{
  "num_hidden_layers": 12,
  "hidden_size": 128,
  "num_attention_heads": 8,
  "num_key_value_heads": 8,
  "head_dim": 32,
  "intermediate_size": 512,
  "vocab_size": 592,
  "hidden_act": "tanh_gelu",
  "norm": "layernorm",
  "norm_place": "pre",
  "norm_eps": 1e-06,
  "positions": "rope",
  "rope_theta": 10000.0,
  "rope_fraction": 0.5,
  "qk_norm": false,
  "attn_scale": 0.177,
  "bias": "none",
  "tie_word_embeddings": false,
  "parallel_block": true,
  "init": "uniform",
  "init_std_qkv": 0.0412,
  "init_std_o": 0.0,
  "init_std_up": 0.0412,
  "init_std_down": 0.0,
  "optimizer": "muon_variant",
  "learning_rate": 0.00834,
  "lr_mult_o": 1.5,
  "beta1": 0.93,
  "lr_head": 0.00763,
  "max_grad_norm": 0.5,
  "warmup_steps": 200,
  "schedule": "wsd",
  "decay_fraction": 0.897,
  "decay_shape": "sqrt",
  "final_lr_fraction": 0.0,
  "batch_tokens": 16384,
  "max_seq_len": 768,
  "doc_mask": true,
  "train_tokens": 108000000,
  "max_steps": 6592,
  "dataset": "wikipedia_en"
}
Each number is 200 + 40 x the weight over the matrix's rms, rounded and kept within 0 to 999. Layers, rows and columns count from 0.

# q: layer 4 attention query, 256x128, rms 0.0997, rows 45-50, columns 0-127
# k: layer 4 attention key, 256x128, rms 0.101, rows 45-49, columns 0-127
q45,147,181,164,196,176,196,154,242,189,162,249,236,187,223,156,202,248,168,259,269,148,154,215,176,242,262,183,263,224,201,150,171,261,121,264,269,152,180,150,151,179,199,152,205,176,219,255,211,294,217,161,241,233,127,228,242,186,228,258,174,242,255,270,207,235,157,131,291,241,179,184,167,173,163,102,165,265,112,142,184,201,229,243,205,96,91,151,206,212,221,144,172,223,283,244,167,267,163,189,249,160,199,240,219,294,197,201,129,192,209,237,244,148,219,170,157,185,209,189,260,166,206,225,236,117,229,77,154
k45,193,143,120,160,138,227,235,179,135,218,177,182,209,215,246,269,208,234,178,157,177,177,173,205,168,213,202,134,203,235,170,146,238,178,197,205,172,166,245,235,175,209,222,232,227,213,181,215,247,201,272,225,226,206,156,231,208,248,186,162,195,206,193,257,188,143,185,174,227,148,242,215,219,236,212,246,233,139,186,193,191,181,203,245,236,239,203,222,183,178,231,201,159,244,201,192,172,191,200,203,171,213,173,190,279,164,185,204,161,158,265,205,197,208,204,140,176,223,174,212,225,236,192,247,242,268,211,231
q46,212,207,192,147,138,191,192,188,186,303,193,259,214,175,208,194,127,192,193,198,234,204,225,167,232,168,281,185,194,282,144,202,191,173,129,185,164,139,125,235,152,196,224,211,236,206,114,263,153,227,196,208,222,248,127,229,140,225,223,278,226,179,232,248,153,253,190,191,164,224,179,213,174,241,156,185,172,211,203,190,254,240,165,256,196,215,277,238,241,148,183,152,102,223,212,223,166,233,166,171,213,162,209,228,160,225,230,227,222,215,208,228,95,171,155,163,252,242,260,131,172,118,271,168,162,161,196,259
k46,221,154,171,221,185,230,158,185,100,187,191,235,177,244,189,181,184,198,164,242,261,179,184,217,175,151,185,218,279,215,300,217,214,270,151,145,236,169,148,185,198,197,213,172,226,165,202,236,175,157,254,207,216,211,173,231,153,201,262,256,198,277,178,236,225,182,142,180,187,181,195,143,274,208,177,208,163,228,172,250,145,173,169,182,242,224,144,242,144,199,206,161,193,266,167,168,279,196,218,225,180,119,128,125,226,187,248,227,244,209,190,198,173,245,69,177,181,159,254,186,127,251,179,194,199,180,201,246
q47,181,269,220,245,214,216,199,187,228,219,160,151,156,203,235,222,236,130,165,135,245,223,269,230,290,222,145,258,218,207,203,160,186,263,240,173,203,138,207,156,277,206,210,217,232,144,287,180,209,147,149,252,167,249,150,191,189,226,154,179,192,221,133,186,294,171,213,257,125,253,154,143,232,259,221,185,166,207,148,139,206,247,212,202,221,105,236,275,155,205,211,227,219,189,229,172,199,224,220,220,178,230,226,222,102,136,233,134,217,173,144,177,189,209,184,193,185,184,153,191,125,169,199,227,175,199,207,176
k47,233,175,178,191,217,125,188,222,259,162,192,208,176,217,125,193,178,166,200,138,203,105,201,215,275,178,264,228,143,235,246,257,164,176,198,186,159,135,147,242,256,198,283,249,223,235,144,149,195,263,195,254,249,241,243,231,182,294,182,226,203,182,211,254,199,174,204,249,205,169,220,180,192,288,197,182,190,207,156,217,177,220,206,309,216,177,171,184,145,261,191,202,214,132,162,198,214,240,268,203,166,224,141,191,252,231,184,251,236,73,239,166,155,205,144,195,161,164,178,190,200,200,162,181,207,197,138,198
q48,214,216,139,275,206,251,211,216,139,195,261,132,188,214,194,208,143,175,190,111,195,244,191,217,141,219,131,145,231,242,210,165,179,186,205,193,206,242,207,154,229,197,238,149,227,236,227,275,266,218,201,205,192,262,209,216,182,227,214,161,208,181,210,216,266,173,278,195,208,270,145,254,244,221,138,229,202,218,212,191,266,193,264,244,241,157,232,170,226,133,212,302,228,239,144,102,213,256,176,263,268,208,188,129,186,201,304,231,235,237,258,171,185,191,202,189,200,174,254,187,95,202,155,259,170,201,169,189
k48,269,200,198,195,168,157,189,200,169,227,169,194,303,193,147,233,160,166,245,197,237,207,284,165,254,200,153,172,225,258,181,183,153,200,158,214,146,269,130,80,249,222,244,180,269,164,104,220,171,289,201,209,212,205,249,210,218,156,225,166,208,241,185,219,213,218,216,241,176,189,116,255,178,210,139,209,181,216,205,228,133,195,246,260,224,171,184,241,261,227,217,124,164,203,135,261,149,268,231,113,267,174,226,234,241,202,199,166,193,164,172,239,214,215,219,204,264,183,172,202,192,258,216,247,187,237,222,267
q49,232,180,169,202,229,192,251,171,253,263,277,185,146,245,110,211,216,240,215,236,228,202,227,229,164,194,245,285,125,175,188,235,228,211,206,163,225,249,182,272,163,224,181,249,224,247,226,123,188,140,226,264,195,188,229,221,185,165,205,139,231,204,174,180,238,239,184,279,210,235,297,219,202,238,251,141,253,252,176,164,234,144,181,295,138,245,253,162,162,181,132,188,150,160,217,139,206,273,242,182,172,220,188,215,142,216,171,218,150,108,210,208,181,207,188,208,191,83,170,180,172,183,224,212,175,258,154,266
k49,139,209,170,264,234,222,234,125,234,227,238,203,181,269,192,217,210,197,124,161,215,188,155,100,282,204,185,278,284,209,185,216,278,146,109,205,199,184,192,229,165,181,234,216,211,213,183,148,141,161,291,236,157,200,285,225,164,294,211,234,229,242,188,185,187,195,234,259,191,211,175,203,223,171,170,197,235,232,153,268,211,220,209,210,244,243,225,232,198,209,170,139,314,229,165,262,189,188,232,180,187,134,258,208,199,167,205,226,164,264,250,136,173,152,167,126,127,240,212,106,217,191,178,147,155,167,216,182
q50,250,201,168,191,270,261,161,189,200,200,98,115,202,242,163,175,195,185,198,262,182,167,157,152,130,199,195,204,225,217,189,229,188,200,186,221,173,136,156,220,183,199,240,228,149,137,165,223,215,154,185,167,165,167,262,235,211,218,224,160,175,188,309,136,158,266,243,193,217,126,155,168,197,181,236,224,220,190,152,187,155,130,213,222,104,226,186,227,218,199,185,186,191,213,176,198,170,277,158,123,219,198,218,99,138,265,195,190,245,275,98,243,220,207,217,234,72,226,314,194,175,238,148,248,222,251,175,187